Weights of a small transformer language model.
Architecture: rotary positions, no biases in attention or MLP, tied embeddings, capped logits.
Training: 548M tokens, 8365 steps.
Each number is 128 + 32 x the weight over its row's rms, rounded and kept within 0 to 255. Layers, rows and columns count from 0. The size above them is the row's rms in percent of the matrix's.

# layer 7 MLP up, 1024x256, rms 0.174, rows 236-288, columns 64-127
size [ 97 101  95 114  97 102  96  97 108 110 106 101  90 100  92  98 100  95  97 104  99  99  96  99  95  97  99 104 109 106 102  97  98 104 103  90  95 103  99  97  96  96  89  94  99 107  92  94  91 102 108  94  93]
[[227 139 144 143 110 183 129 143 137 145 152 156 137 153 167 122 132 152 109 117 144 119 152 130  96 118 169 155 125 147 135 147 108  89 125 112  66 155 112 122 145  76 133 154  75 171 147 106 156  89 121 151 128 112 115 106 116 146 132 134 126 157 136  94]
 [108  96 126 188 157  49 104 134  73  94 102 169  94 156 138 192 146 100 170 182 142 149  73 217 122  55 185 142 123 136 140 192 106 116 113 147  22 169 139 158 159  84 101 102  77 109 124 114 116  82  92 184 115 130 139  66 101 173 131 136 122 116 118 136]
 [174  93 111  98  46 111 109  72 168 172 121 128 151  85  94 102 130 114 138 129 146 133 113 139 113 111 189 139 150 143 168 175 106 127 144 120  98  90 157 177 172 125  78 104 148 157 114  94 173 106 177 124 120 109  66 111 129 181 134 150 100 149 119 155]
 [129 105 167 117  65 136  98 188 222 116 101 140  93 177 123 168 127  90  98 141  90 188 159 143  99 129 147 114 128 159  59 114 149  89 117 128 163 171 170 175 132 115 108 162 189 142 164 136 108 113 206  75  99 136 137 118  79 160 119  96  82 130 155  67]
 [150 129 113 132 160 145 154 187 146 156 162 125  79 160 173  96 205 173 110 118 150 121 127 143  86 116  98 135 116 111 143  94 161 156  99 156 135 159 138 135 191 116 145 155 131  95 167  90 169 123 155 168 134 138 113 147 155 137 134 167 119 109 173 141]
 [ 88 119 154  95 133 105 170 167 158 157 179 160  92  98 140 145 153 181 169 181  58 121 156 114 138  60 182 120 131 168 168 158 123 151 147 148 196  87 115 162 144 123 177 140 156 106 124 104 107 117 165 110 142  94  74 105 114  64 105 139 130 106  84 118]
 [140 135  98 148 156 128 129 181 122 114 119  88 102 114 141 150 151 138 128 151 173 144 135 200 157 133 157 161  93  79 167 144  97 104 115 110 129 142 149 153 238 116 157  77 144 127  76  96  46 106  62 181 138 141 130 137 100  97  95 128 153 183 151 131]
 [157  98 137 192 120 105 139  77 124 131 121  84 165 158 115 159 154 142 133  98 151 130 112 140 105 140  96 112 150 165 111 123  76 122 127 123 151 173 154 111 111 133  87 124 156 117 130 132 168  81  94 116 120  70 160 182 185 150 137 128 155 145 131 221]
 [117  83 134 133 140 115 154 145  85 123 210 177 151 139 162 157 162 148 151  82 152 158 170 124 149 137 105 187 163 126 145 103 123 127  93 176 127  73 170 129 142 148 188 120 142 165  80 142 140  73 131 193 139 142 125  99 112  53  97 119 194  94 112 136]
 [122 101 148 157 122  59 125 111 126 168  72 118 120 132 149 109  85 125 153 161 175 168 153 145  86  58  88 134  35 171 107 163 178 155  64 101 116 173 127  88 157 149 128 113 150  94 119 130 127 110  89 135  90 102 147 125  79  72 137 125 169 143 112 153]
 [135 118 131 142 136 120 147  82 178 113 163 142 175 159  91 102 124 142 122 136  84 119 175 110 125 123  72 124 166 109 117 156 131 124 148 127 156 157 138 159 121 118 112  58 122 116  77  72  61 101  97 135 104  99 150 143 106 173 141 178  88 118 145  81]
 [157 183  54 155 135 106 119 119 109 158 197 118 156 115 104 142 127  56  68 191 129 131 115  71 122 149  96 133 117 135 121 169  91  73 102 128 189 117 146 103 105 112 157 121 219  94  92 122 143 123 112  69 114 113 107 107 171 129 129 112  87  98 127 169]
 [171 118 123 124 157 108 143  80 116 120 128  95 121 156  61 126 136 102 140 120 146 182  97 161 135  68  99 140 134 132  96 139 106 141 164 119 133 112 120 152 100  57 137  75 129 111 132 137 201 111 146 139  48 122 118  99 168 169 180 100 117 159  79  95]
 [168 145 152 119 148 130  87 145 180 160 132 119 114 132 164 116 116 121 135 135 145 140  59 130 175  68 115 117 126 126 138 140 103 133 172 139 160 117 134  93 103 101  85 111 126 103 155  80 184  49 116 132 200 181 159 108 162 116 162 121  91 150 112 109]
 [166  45 203 117  98 177 174 141 166 112 141 110  96  98 109 152 128 132 114 124  98 126 158 145 124  99  62  93 113 158 119 158 130 153 165 109 116  77 177 157  86 147 131 202 155 147 102 148 120 102 161 130 139 107 120 129 130 147 137 148 151 154 170 122]
 [ 65 120 172 149 129 124 157 112  77  83 138 158 101 145 131 124 103 127 160 100  65  97 140 160 109 149 122 201  68 142 177 111 123 147 128  81 104 117 130 159  63 107 154  98 117 141 127  78 125 199 124 139 176  98 174 138 156 166 155 102 143 173 170 127]
 [143 135 133 136 153  96 143  96  80 107 142  81 126 148  90 131 148  88 126 175 112 181  80 143 173  88 124  99 146 202 106 104 146 132 148 153 126 132 151 131 179 189 117 136 117 140 144 104 198 110 120 125 124  86 122 141 143 145  98 157  66 182  86 137]
 [131 147 182 101 130 168  85 168 160 153 110 107 189 182 156 134 137 149 105 143 136 119 125 107 172 120 159 198 146  81  99  90 110 139 102 143  99  92 140 146 166  76 136  82 188  81 135 200 155 161 157 171 121 156 195 127 140 142 171 113 163 137 133 129]
 [ 90  93 113 143 138 126 102 148 173 101 121 137 174 128 126 156 139 136 109 159 155 178 126 108 163 152 105 165 155 127 124  60 107 126  93 115 134  79 129 172 177 114 173 103 130  99  96 166 105 178 178  94 160 126 103 128 118 125 123 173 139  78 114 151]
 [110 103  55 102 161 124 121 151 115 197 116 108 115 111 116 150 178 186 160 145  86 104  94  96 169 164 138 206 122 110  77 152 110 146  97 198 101  98 168 105 147 127 115 136 121 130 157 151 144 119  73 139 158  65 163 105 122 132  86 138 111 167 112  89]
 [145 130 130 179 151 127 120 140 164 180 149 125 117 156 110 138 172 107 126  72 166 108 161 164 122 120 170 107 136 141 171 120 149 184 157  86 117 134 102 121 120  92 177 160 173 118 162 150 127 178 158 133 132  91 132  77 127  95 145 116  82 159  98  96]
 [148 109 169 119 126 139 143 115  90 119 129 130 117  72  86  87 110 103  60  89 155 104 162  98 113 193 118 148 165 195 100 103 124 158 126 176 141 110 159 123 168 132 128 127 203 116  96  86 145 134 129 139  94 153 110  78  61 113 168 106 116  83 164 112]
 [118 119 150 128 169  92 116  88  88  81 141 128  89  91  66 124 139 193 108 135 104 120 121  87  71  61 145 135 120 135 130 180 126 168  69 167 184 143 156  99 159 115 149  85 181 114 104  80  84 168 112 147 124 148 172 143  90 137 137 142 199 128 212  87]
 [108 134 110 158 133 163 149  96 126 138  45  59 129 158 116 189 155 108 130 147 116 136 142 132 166 119  97 133 181 150 116 126 154  77 130 177 145 113  83 110 149  99  52 164 159 138 123  89 125 123 131 137 171 167 172 117  82 207 139 119 127 106  98 103]
 [ 93 139 151  81 110 113 133 163 135 161 178 163 151 119 108 132 115 118 181 170 107 121 166 139  92 115 172 120 118 167 145 141  73 137 123 113 168 106 179 180 137 154 107 112  67 103 114 163 153 139 116  76 145 190 158 112 126  64 139 163 184 133 142 141]
 [ 38  87 144 115  62 167 141 158 113 114 137 151 116 116 163 138 153 120  85  78 129 161 111 143 147 180 133 173 122 200 118 164 134 112  79 113 123 162 104  85 132 128  63 114 149 142 126 160 108  94 130  85 164 149  83  90 186 127  96 104 131 127 126 169]
 [ 86 112 157 164 122 142  98  80  83 113 118  90 143 131 125 100 100 115  88 126 149 146 114 160 114  97 118 165 142 144 150 122 114 141 110 173 111 125 130 115 171 120 157 107  89 102  96  93 170 140 121 163 122 171  48 141 147 140 151 162 110  61 122  11]
 [ 91 155 180 170 130 129 204 113 188 128  83 112 100 131 118 159 103 145 172 198 130 154 128 100 118  69  94 117 132 119 113  71  65 134 112 111 107 135 106 101 157 175 140 122  55 150 135 147 131 139 108  75 136 150  82 142 158 118 142 147 172 129 143 137]
 [ 84 155 162 172 120 117 103  88 170 125  83 168 146 155  75  90  85 131 147 116 135 122 119  64 127  59  96 142 100 127  99 171 159 170 143 170 161 182 112 172  94 141  79 179 141 103 131 136 162 169 151  83 174 117 129 183 146 100 115 131 124  70 116 116]
 [ 88  94 125 152 176 132 106 142 150 138  99  99 188  96 103 147  69 157 141  79 159 139 170 105 136 130 152 141 135 129 122 103 158 158 102 147  99 117 115 113 127 170  82 123 152 157 131 153  90 131 115 148 111 111 167  85  28 125 131 168 150 176 144 108]
 [133  69  59 124 150 126 136 152 141 135 106 131 151 124 157 126 131 134 105 154 153 104 178 176 128 130 151 130  97  50 130 143 141 114  86 120 132 139 168 138 179 113 145 128  84 166 119 125 104  97  89 122 102 109 159 159  56 147 137 152 152  75 110  73]
 [ 82 121 142  70  57 149 105 147 147 131 141 105 107  67 146 158 130 121 110  97  96  93 114 166 122 110 189 116 145 137 162 100 158 153 119 121 146 126 129  93 115  83 153  94 134 138 104  74 175 153 156 117 125 141 214 128 104  60 127 144 138  83  92  70]
 [118 148 132 139 204 135 111 125 111 134 105 127  97 104 159 101 161 143 146 124 142  99  89  90 130  51 103 103 164 163 129 124 151 134 125 134  80 103 151 137  97  89 123 129 114  88  73 161 117 105 171 157 141  65 110 100  78 220 161 139 112 193 175 114]
 [141 127 119 170 121 130 152 110 184 143 120  89 117 165 132 156 144 104 102 126 135  71 169 109 134 142 102 148 100 135 175 149  90  36 138 130 130 145 153 154  88 105 103 184  79 145 165 144 112 142 113  97 128 113 102  95 118 123 184  74 147 118 191  85]
 [132 111 109 147 127  66 153 124 107 113 114 204  77 161  59 124 124  79 178 157 180 139 127 117 132 242 116  98 119 134 109 190  77 125 138 121  88 151 153 125 131 128 124 132 104 124 187 139 130 150  70 137 155 153 156 149 153 159 134 147 110 102 108 133]
 [134 169 139 142 190  98  79 160  99 111 175 112 136 111  82 109 137 102  75 119 153 153 203 136 100 185 115 116 126  71  94 138 119 103 165 139 134  29  93  87 138 154 154  84 147 150  79 169  77  87  87 121 113 123 124  82 140 148 123  78 123 130 153 134]
 [130 130 113 121 174  77 121 146 106 115 172 103  86 112 132 143 139  98  90 142 181 155 144 109 138  97 144 136 167 107 132 113 144 141  96 207 118 117 132 161 136 126 119 181 138 130 161 179 167 139  95 145 143 130 124  87 120 143 139  85 157 173 240 147]
 [144 148 179 130 144 137 162  60 119  98 116 128  80 150  63 142 121 125 165 170 198 109 194  83  59 165 148 159  92 110  91 133 148 136  87 152  94  71  95 136  68 177 121 118  85  74 100 117  85 162  81 108 179 204 150 131  60 189 138  95  91 120 135 106]
 [ 71  63 114 112 145 147  97 147 117 186 156  91 110 117 105 168 128  92  89 171 115  90 113  68 161 135 184 160 120 100 104 168  93 114 163 166 143 139 111 135 164 134 155 110 129 162  92 132 155 128 138  60 143 179 107 151 128 135  98 138 148 146 153 134]
 [ 68 125 125 131 118 110  83 147 166 163 141 130 106 181 106  62 163 176  83 105 171 104 135 108 175 139 102 123 142 129  88 170 149 135 148  90 111 141 111  99 106 146 121 132 114 147 106 101 159 162 126 102 136 151 107 117 129 100 130 188 156 141 146  30]
 [139 125 118 118  99  96 122 157 113 177 133  95 106 193  94 132 173 136  80 106 120 178  90 172 167  97 172  87 141 121 144 145 191 147  97 134  98 107 109 127  88  87 195 119 185 146 119 123 106 110  75 160 131 188 181 104 148 123 117 145 125  96 117 155]
 [131 124 122 127 162 136 142 172 124 146 118 130 169 111 109 190  65 169 127  90  87 113 149 165 124 158 126 108 122 119 103 116 123 113 148 156 138 129 148  94 100 133 102  86 113 150 112  77 113 123 135  94 140 147 136 119 119 168 159 145 124 151 146 170]
 [140 165 190 150 120 175 115  73 127 174  94 176 110 137  86 123 139 176 187 203 146  92 161 148  95 136 160 145 111 120 103 110 142 162  78  51  67 144 124 120 145 111 173 100 126 195 110  98  95 136 116 136  87 136 177 162  97 135 133 120  85  95  86 135]
 [177 152 118 114 123 116 155  85 118  60 183 134 172 151 154 131 124 130 153 136 156 191 132 137 143 139 125  81 158 159 134  97 133  89 224 163 114 139 133 117 114 149 103 118 160  95  96  25  97 140 152  73 121 159 155 105 120 119 179 126 137 137 113 124]
 [127 151 114 167 143 120 118 159 146 124 136  68 105 151  96 136 108  95 106 128 140 100 150 173 143 144 185  90 106  92  95 148 145  95 192 128 130 117 148 169  78 155 100 125 100 115 102 133 167 145 173 102 154 161  67  97  90 139 148 163 135 156 133  96]
 [114 151 119 113 168 126 150 220 107 203 144 176 102 143 156 164  97  77 138 191 151 140  63 110 152 128 165 114 137 163 108 108  76 146  96 218 137 156 140 130 154 127 124 168  98  82 138  81 159 122 142 128 160 113 135 146  83 122  68 158 114  86 134 124]
 [111 173 133 101 165  92 122 120 108 117  99 153 140 122 100 128  89 102 123 114  80 136 133 165  60  43 113 103  89 186 120 144  71 138  96 115 113 139 142 141 164 145 184 105 171  88 113 135 130 141 138 112 116 121  90 136  77  90 122 154 148 189 180  91]
 [ 86  90  93 161 142 108 116 158 134  82  81 165  63 125 108  83 142 147 139 121 137 141 131 150 100 124 114 129 131 132 163 148 198 170  82 171 174 111 109 156 187 112 132 180 129 175  73  97 148 124 129 112 131 165 124  72 162 159 156 147 124 121  69 138]
 [ 90 120 132 136 139 112 130 153 116 121 137 146 118 165 127 108 105  88  77 120  82 231  99 147 130 148  84 102 133 128  86 130 132  92 176 175  71 107 129 110  96 158 190 127 138 137  84  96 110 117 161  95 145  88 103 109  75 192 160 166 126 166 131 155]
 [183  76 151 155 120  96 152 120 181  92 118 110 103 140 164 130 100 114 118 138 109  44 139 165 171 141 122 121 199 154 100 168 141 113 104  90 103 142 155 122  82 146 118 139 120 130 122 110  50 145 153 130  91  93 153 175  96  87 130 148 104 124 108  85]
 [ 84 203 101 116 142 148 118 107 108 100 110 134 164  97 144 107 107 111 148 142 122  97 118 161 106  82 124 104 137 168 180 109 111 187 105 178 100 161 108  86  87  80 158  67 147  99 118  98 131 120  70 131 127 172 142 123 126  56 187 155 113  81 137 129]
 [157 182 171 119  50 125 155 132 168 132 154 132 145 148 125 178 130  73  89  95 130 144 138 168 126 136 115 157  90 104 134 138 160 146 187 146 156  97 139 105 165 173 139 112  56 125 131 191 123 136 150 114  87 130 124  73 148  74 122  89 114  82 124 105]
 [167 136 142 101 151 130 112 113 105 129 180  97 142 114  84 111 119 131  97 152 165 144 102 185 116 107 109  84  97 113  91 123 129  74 151  83 166 145 169 158 129 164 148 154 157 138 105  83 186  81 148 131 114 140 144 142 162 153  91 127 160 172 173 113]]
# layer 7 MLP down (transposed), 1024x256, rms 0.172, rows 236-287, columns 64-127
size [ 91 100  99  98  93 102 100 100 109 109 106 114  99  96 101  99  92  94 103 104 100  98 101  99  97 105 101  94  94 104 103 100  98  99 105  98 107  93  97  97 100  95  99 102  96  90  96  89  90  99 112  98]
[[ 90 138 101 133 170 134 171 103  94 119 124 109  98 140 139 127  86 128 132 148 156 141 144 157 184  90  73 141 149 132 133  80 151 119 143 137 138  99 153 162 134 165 123 135 160 158 122 115 158 154 117 152 117 104 155 149 154 128 141  65  95 104 125 206]
 [ 85 129 147 144  41  86 132 149 143 143 124 162 175 143 146 114 195  71 114 163 149 182 138 165 104 136 107  89  78 189 126 101 112 161 113 155 103 174 135 132 122 153 127 195  78 139 104 119  82 120 201 117 158 155 108 158 101 158  98 112 127 146 128 128]
 [109 142 145 101 172 151 144 144  96 160 129 118 131 156 190 126 124 179  85 114  88 146 165 133 120 170 121 144 123 149 120 145 108 126  74 165 117 151 147  19  70 129 122 146 134 123 137 209  92 111 164  76 160 150 128 123 137  77 150  92 121 141  93 101]
 [ 99 116 148 117 135 155 160 155 109 104 130 171  63 142 122 159 100 107  88 164 146 101 152 156 114 125 158  98  86 133 173 121  49 128 170 151 133 173 100 134 131  95  67 155 133  66 123 146 117  83 112 174 123 126  75 137 135 128 137 116 124 197 134 132]
 [115 121 129 114 164 164 217 153 184 167  86  58 142 112  94  93 155 138 129 134 143 136  91 163 178  74 119 122 103 100  89  97  96 145 133  80  94 106  99  97  81 154 160 139 150 115 116 122 185 112  99 113 161 107 124 131 152 152 169 161 100  69 136 164]
 [132 124 153 142 114 215 144 149 127 127 117 140 175 170 148 138 118  93 184 121 118 154 146 181 115  90  76 144 119 130 109  99  67 124  58  97  89  80 153 139 111 156 128 109 146 115 143  89 119 100 183 183 116 133 127  94 178 143 161 118 117 106 126 170]
 [ 79 125 146 132  95 129 134 129 122  51 144 109 126 150 130 151 102 143 114 119  96  66 182 133  74  83  90  97 135 178 133 179 200 142 102 101 144 101 166 143 150 115 122 118  96 114 118 196 153  90 164 104 132  79 129 173 124  79 120 181  44  86 184 113]
 [ 84  97 141 153 135 126 200 138 147 193 135 160 149 170  85  59  98 159 149 195 171 102 102 140 151 136 198  98 119 100 131 131 150  85 125 108 121  86 112 124 109  96 111 145 106 167 151 132 136  71  57  98  62 142 153 108  86 142 151 138 134 135  52 170]
 [ 82 136 180 107 140  76 112 119 132 109 164 127 183  68  70 174  50 139  69 166 118 128  92 127 132 192 116 120 125  95 160  94 140 173  78 165 201 127 102 148 147 109 148 154 186  94 108  90 123 120  91 134  96 168 154 127 115  94 141 120 119 127 105  75]
 [114  90 126 107 101 157 107 165 112 107 174 168  68 167 110 192 116 121 127 120 157 147 131 117 159  91 137 127 152  84 135 110 140  96 150  72 148  81  90  90  76 114 155 152 113 102 161 147 110  78  49 121 137 128 128 124 132 171 187 155  96 144 196 116]
 [111 105 142 120 153  95 123 157 106 129 192 117  99 123 123 225 135 212 144 156  86 135 120 133 126 127 153 172 102  66 136 156 178  93 161 121  98 116 130 106 116  97 185 159  82 114 101  90  69 116 102 127 199 153  94  88 117  91 138 112 135  82 172 121]
 [110 121  99 105 143 129  88  63  59 191 183 217 181 125 155 105 108 125 134 146 118 147 165 107 162 160 123 167  70 161 117 137  97 108  93 122 134 108 144 171 127  90 148 117 130 143 122  96 111 124 141 130 155 173 167 160  74  99 107 117 111 144 140 171]
 [136 102 153 129 150  94 133 102  94 150 137 135 149 170 190  82 166 161 105 110 117  85 160 121 146 110 128 170 211  63 125 164  90 105  90 117  77 116 162 143 138 164 152  81 151 157 131 107 103 147 105  92 141 116 154 167 126 145 127 123 161 164 170 123]
 [172 103  93 123 137  91  95 165  88 122 150 157 124 121 173 109 143 112 136 157  95 152  85 141 128 157 131 130 151 164 150 136  94  43  72 181 134 130  83 116 104 156 143 108 118 100  85 174 163 130 137 103 126 144 119 135 118 149 148 138 152 112 164  96]
 [ 94 115  66 166 134 108 136 125 147 186 164 133 197 169 156  97 107 124 155 130 178 175 133 144 156 117 177  94 172  97  95 114 130 100  94 160 162 123  97 186  95 184 128 114 162 119 152 142 145 129 112 124 180 195  85 202 185  79  61 145 123 147 159 126]
 [112 151 106  84  61 132 107 198 127 167 152 192 116 183 133 144 103  53  54 170 215 131  86  85 108 152 162 122  74 147 162  93  75 141 129 124 154 138 201  88 135 121 143 120 147  79 233 100 161 108  94 129 111 144 139 123 117 120 134 130  75  97 134 121]
 [119 113 129 100  93 112 103 127 130 118 127 156 113  77 100 133 127 121 155 152 107  95 143  96  73  87 124  53  91 156 186 128 160 135 139  78 102 149 104 146 177 110  95 114 127  66 107 155 137 173 116 145 118 153 139 196 181 122 108  50 148 163 119 149]
 [189  92 117  55 159  98 122 103  92 133 137 171  92 107 105 133 139 149 161 193 113 128 126 174 131 152 173  83 114 144 150 130 145 110 147 117 171  92 166  55 158 158  91 138  25 140 187 119 196 128 110  58  75 113 142 115  81 119  94 109 148 169 118 102]
 [149 106 107 168 186 163 116 151 155  98  73 150 112 160 115 126 106 188  95  67  92  82 131 172 166 157 120  66 130 142 121 114 158  80 131 148 160 126 103 176 115 186 108 183 128 118 134 138  98  87 100 119 142  93  96 103 190 105 127  55 130 154 139  95]
 [ 82 146 172 129 156 154 125 180  78 107 151 153 126 168  97 110  92 100 136  82  88 138 122 141 171 157 181 111  83  65 131 179 141 109  98 143  88 111  72  91 112 138  75 138 141 187 128 153 109  79 109 123 115 159 171 138  97 193 183 143 129 106 128 123]
 [133 128 134 103 107 161 161  13  99  77 147 150 149 145 128  59 142 157 171  90 161 106 101 148 205 162 113  76  61 155  81 174  75 118  99  91  84 100  98  86 125 109 108  93  70  80 125  95 120 144 147 102 147  52  95 147 130 132 136 166 114 131 208  84]
 [112 163  72  98  95 148  90 146 171 111 160 158 145 152 150 110 162 118 161 117 156 132 132  71 130  72 101 110 142 159 113 126 158 178 187 126 105 159 130 180 130 129  97 137 120  92 129  57 131 198  78 169 102  91 157 164 117 117 118 148  81 100 105 157]
 [146  88 137  94 111  87 176 142 147 170  92 149 185 198 131 144 109 175 127 142 105  96 128 140 122  80 208 177 172 106 169  90  95 135 169 115 114  87  92 124 137 130 161 171 108 137 155 151 115 139 150 129 189  90 167 146 117 117 137 124 120 109 118  88]
 [120 100 119  75  73 146 136 104  91  82 137 116 150 124 123 133 120 128  47 164  96 141 126 133 193 165  86 115 128 175  90 104 163 130 147 134  91  99 137 216 136 152  72 178 153 109 179 132 114 146 134  88 124 134 138 172 149 163  67  62 118 127 128  88]
 [124 134 167 134 142 137 155 173 136 146 159 124 128 158 112 124  60 154 105  77 128  79 182 180  75 186 159 161 162 104 105 119 100 107 205  95 103 105 187 137  99 184 160 146 121 162 124 121  99  99  98 125 135 142 168 126 142  86 127  97 133  86 151 103]
 [ 88 118 116  92 114  60 116 120 103 136 123 161 163 174 101 153 113 198  87 179 105 122 122  80 190 112 148 121 107 103 140 161  93 165 124 164 108 129 107 142 149 167 148  88 141 146 103 201 104 204  61 169 145 134 143 108  74 144 117 143 156  84 131 133]
 [128 216 187 133 126  82 166 112  70 123 140  82 187 186 129 100 157 159  79 108 218 131 153 125 128 117 134  90 104 142 124 104 145 178 105 136 160 131 130 117 153 130 170 105 102  46 139 182  98 136 169 132  99 129 106 153 142 184 113 104 135 179 123  92]
 [168  67 111 107 134 182 119 162 100  84 132 152  97 106 165  69 189 154 110 123 113 131 103 176 122 148 147 133 107 116 125 135 124 133 113 148 203 135 129 175 126 130 101 101 172 109  52 146  92  97 135 127 166 120 149  99 104 141 117  73  96 118 112 126]
 [ 90 153 167 129 113 127 172 172 113 172  88 175  99  53  95  98 124 145 138  83  83 128 129 150 167 192 115 117 142 115  98 129  62 137 150  72 146  75 173  90 160 134 158 140 217 109  97 153 106 155 179 102 122  97 165 154 162 131 132 131 164 147  55 127]
 [ 98  61 134 100 115 174  80 130 149 140  93  87  75 119 128 132 124 103 131 124 176 113 165 123 127 138  97 134 140 168 146  61 105 175 111  99  91 171  41 206  98 125  97 157 152 125  87 123 113 112 186 132 125 159  82  73 150 131  90 145 160 124 106 145]
 [110  83 161 101 119 112 114  80 137 135  87 152 106 119 127 147 169  59 128 157 140  99 136 155  87 120 127 107 133 106 112 154 115 125 200 134 160  82  90 105 117 141  93 175 165 123 138 118 152 201 179 161 164 125 101 120 122 169 123 130 153 184 196 136]
 [106 123 187  73 114  94 158  97 147 168  69  90 144 104 108  84 145 144 134 150  94 119 149 109 179 139 132 141 201 123 130 159 160 188 127 166 128 171 153 183 198 170  74 123 151 198 118  70 114  93  88 157 161 102 144  70 143 108 174 118 118 154 120  99]
 [149 160 163  91 116 130 113 106 104 137 111 109 132 112  92 119 170 128 109 139 102 114 170 183 123 119 119 158 132 114 116 153 102 151  38 102  83  61 126  62 119 102 179 141 136 147 146  65 140  92  88  85 107 152 143 140 118  92 136  96 127  95 138 162]
 [126 102 111 128 101  50  83 136 129  67 123 130 172  94 105 129 161 116 112 176  65 121 104 119 192 188 140  78 172  42 214 129 144  98 116  96 162  85  82 101 104 155 108 205 138  75 148 129 120 123 113 144 199 122  91 165  90 109 142 134 134 117 143 180]
 [152  69 156 132  85 157 137  96  87 156 118 131  82 193  81  89 114 118 105 120 149 141  78 109  95 140 110  89 145 150 109 120 110 109 131  84 123 147 111 118 155 186  94 138 145 123 124 200  91  62 170 128 181  96  67 114 159  83 145 123 107 108  96 133]
 [111 142 133  89 102 178 147 113 133 103  78 141 207 105 141 137 127 151 150 129 138 152 136 150 133 130 156  88 129 146 225 107 107 155  94 121  68 140 119 179 104 205  96 102 120 113 167 112 181 123 148  82 135 145 175 114 127 162 156 152  80 175  97 148]
 [107 101 131 193  81 127 103 140 188 148 152 114 148 163  92 174 155 136 148 131  96 166  81 130 146  87 123 146 133 111 149 113 143 148 123 145 152 131 107 105 110  51 172 104  66 136 131 133  50 102  80 141  78  93 178 130  97 153  92 114 108 143  16 155]
 [132 150  59 116  78 121  99 160 159 144 124 132  90 180 174 115 146 136 105 117 147 138 162 169  95 142  85 130 155 134  99 184 123  77 114 108  74 109 108 154 146 129  96 113  74 120  94 144 126 105 126 115 157 146  91 133 161 107 187 111  99 103 103 135]
 [184 139  96 127 109  95 169  76 163 129 114 134 130 136 171  99 149 160 186 107  34 137 143 155 114 194 127 140 100 155 139 123 172 112  89  87 108  72 138 121  90 133 148 155 104 123 123 132 128 136  75  75 134 128 100  83 146 108 139 123 113 134 103 118]
 [ 90 139  94 163 152 160  84  67  98 167 125 139 177 101 203 115 104 164  91 124 145 116 126 129  98  82 155 107 114 113 160  92 125 164 133 128  53 116 199 139 154 126 157 149 153 152  88 121 145 112  82 145 142  78 123 108 144  94 148 126 186 163 128 168]
 [108 104 205 118 125 150 184 160 143 128 114 125 138  89 152 191 100 146  97 124 121  24  82 107 112 119  95 160  97 205 148 120 115 118 156 137  91 171 143 149 159  96 150 151 126 134 129  65 205 205 156 149 117  88 123 116 179 128 134  86 102 120 115 122]
 [ 86 124 133 105 155 124 139  98 128 117 137 114 105 122 160 100 187  74 107  96 181 193 101 167  94 144 144 116 145 144 192 149 134 128 149 137 141 176  68 140  75 106 127 117 136 127 175 188  72 146 174 154 110 160  99 108 106 130 164 147 148 104 159 133]
 [114  77  65 124 130 156 127 142 111  61 206 116  57 105 166 110  76 104 124 139 157 140 136 120 144 103 102 149 108 128 108 126 137 122 138 181 166 131 161 107 132 119 117 171 164 110 189 125 115 136 131 107 166 167  39 116 103 143 148 161 140 164 109 104]
 [147 124 102 122 173 135 107  66 185 163 180 156 166 145 147 168  86 100 143 156 107  84 159 104 107 125 122 109 107 160 106 123 190 141 143 130 110 135 208 174 161 123 140 115 130 172 100 128 142  78 151  91 158  87  89 136 138 135 108 145 124 117 130 110]
 [156 150 125 145 108 148 110 165  46  89 182 143 169 119 127  86 143 126 155 102 143 136 132 125 139 100 135 120  90  84 142 109 120  91 114 131  59 124  86 174 108 116 190 158 113 171 147 106 123 102 173 155 121 155  76 157 111 110  91 152 111  89 147  61]
 [107 108 153 111  72 184 100 105 102 124  95 110 109 142  93 137 183 142 104  91 120 159 138 158 115 165 111  89 131  96  89 166 156 145 149 124 104 138 179 102 142 126 125  71 203 146 155  85 148 153 139 103 115 117 118 140 149 130 190 145 127 106 140 127]
 [100 140 157 102 203 124 169 141 155 119 149 163 130 165 158 116 139  69 196 157 137 186 141 107 140 134 130 107 118 142 137 125 185 120 109 136  96 146 180  94 164 120 118 168 160 143 140 181 108 165 106 108 101 147  86 122 175 183 132 173 158  99 163 144]
 [143 137 186  90 111 153 146  87 112 128 153  91 127 132 169 135 143 108 118 139 183 131  97  94 131 105  98 185  96 226 117 149 152 152 151  96  87 111 178 134 149 146 143  97 115 142  71 197 151 164 133 168 129 170 104 115 134 168 110 148 110  98 180 143]
 [118 120 107 163 158 170 105 112 216  97 150 102 106 153 122 163  56 119 160  75 152  98 156 184  98 103 137 137 117 130 131  89 100 175 150 103 109 142 118 141 137 111  47 108 166 154 154  98 157  92  88 135 142 154 163 173 120 102  78  85 133 139 126 119]
 [109 146 117 163 122 118 105 148  95  79 109 122 118 118 197 159 149 153 196 134 131 120 142 148  75 154  81  97 106  91 208 109 158 174 185 122 127 162 119 123 169  80  83 127 110 132 110 151  98  86 150  67 114 126 121 174  90 164 104  83 131 130 166 126]
 [152 145  82 111 187  90  87 130 154 118 108 147 185  99 145 108  81 111 154  85  93 118 158 114 120 158  83 147 137 167 193 130 126 140 109 118 127 132 177 212 175 134 166 107  94  74 145 144 170 126  95 206 180 155 167 180 186 117 111 123  68 118  66 159]
 [108  85 171 174 135 144  83 162 154 117 177  85 121 157  91  82 146 169 155 118 178 116 116 133 116  71 106 132  85 128 176 154 120 107  84 115 161 115 128 194 111 113 158  86 168 116 137  73 135 140 138 133 156  87  98 199 122 123 158 133 127 184 140 109]]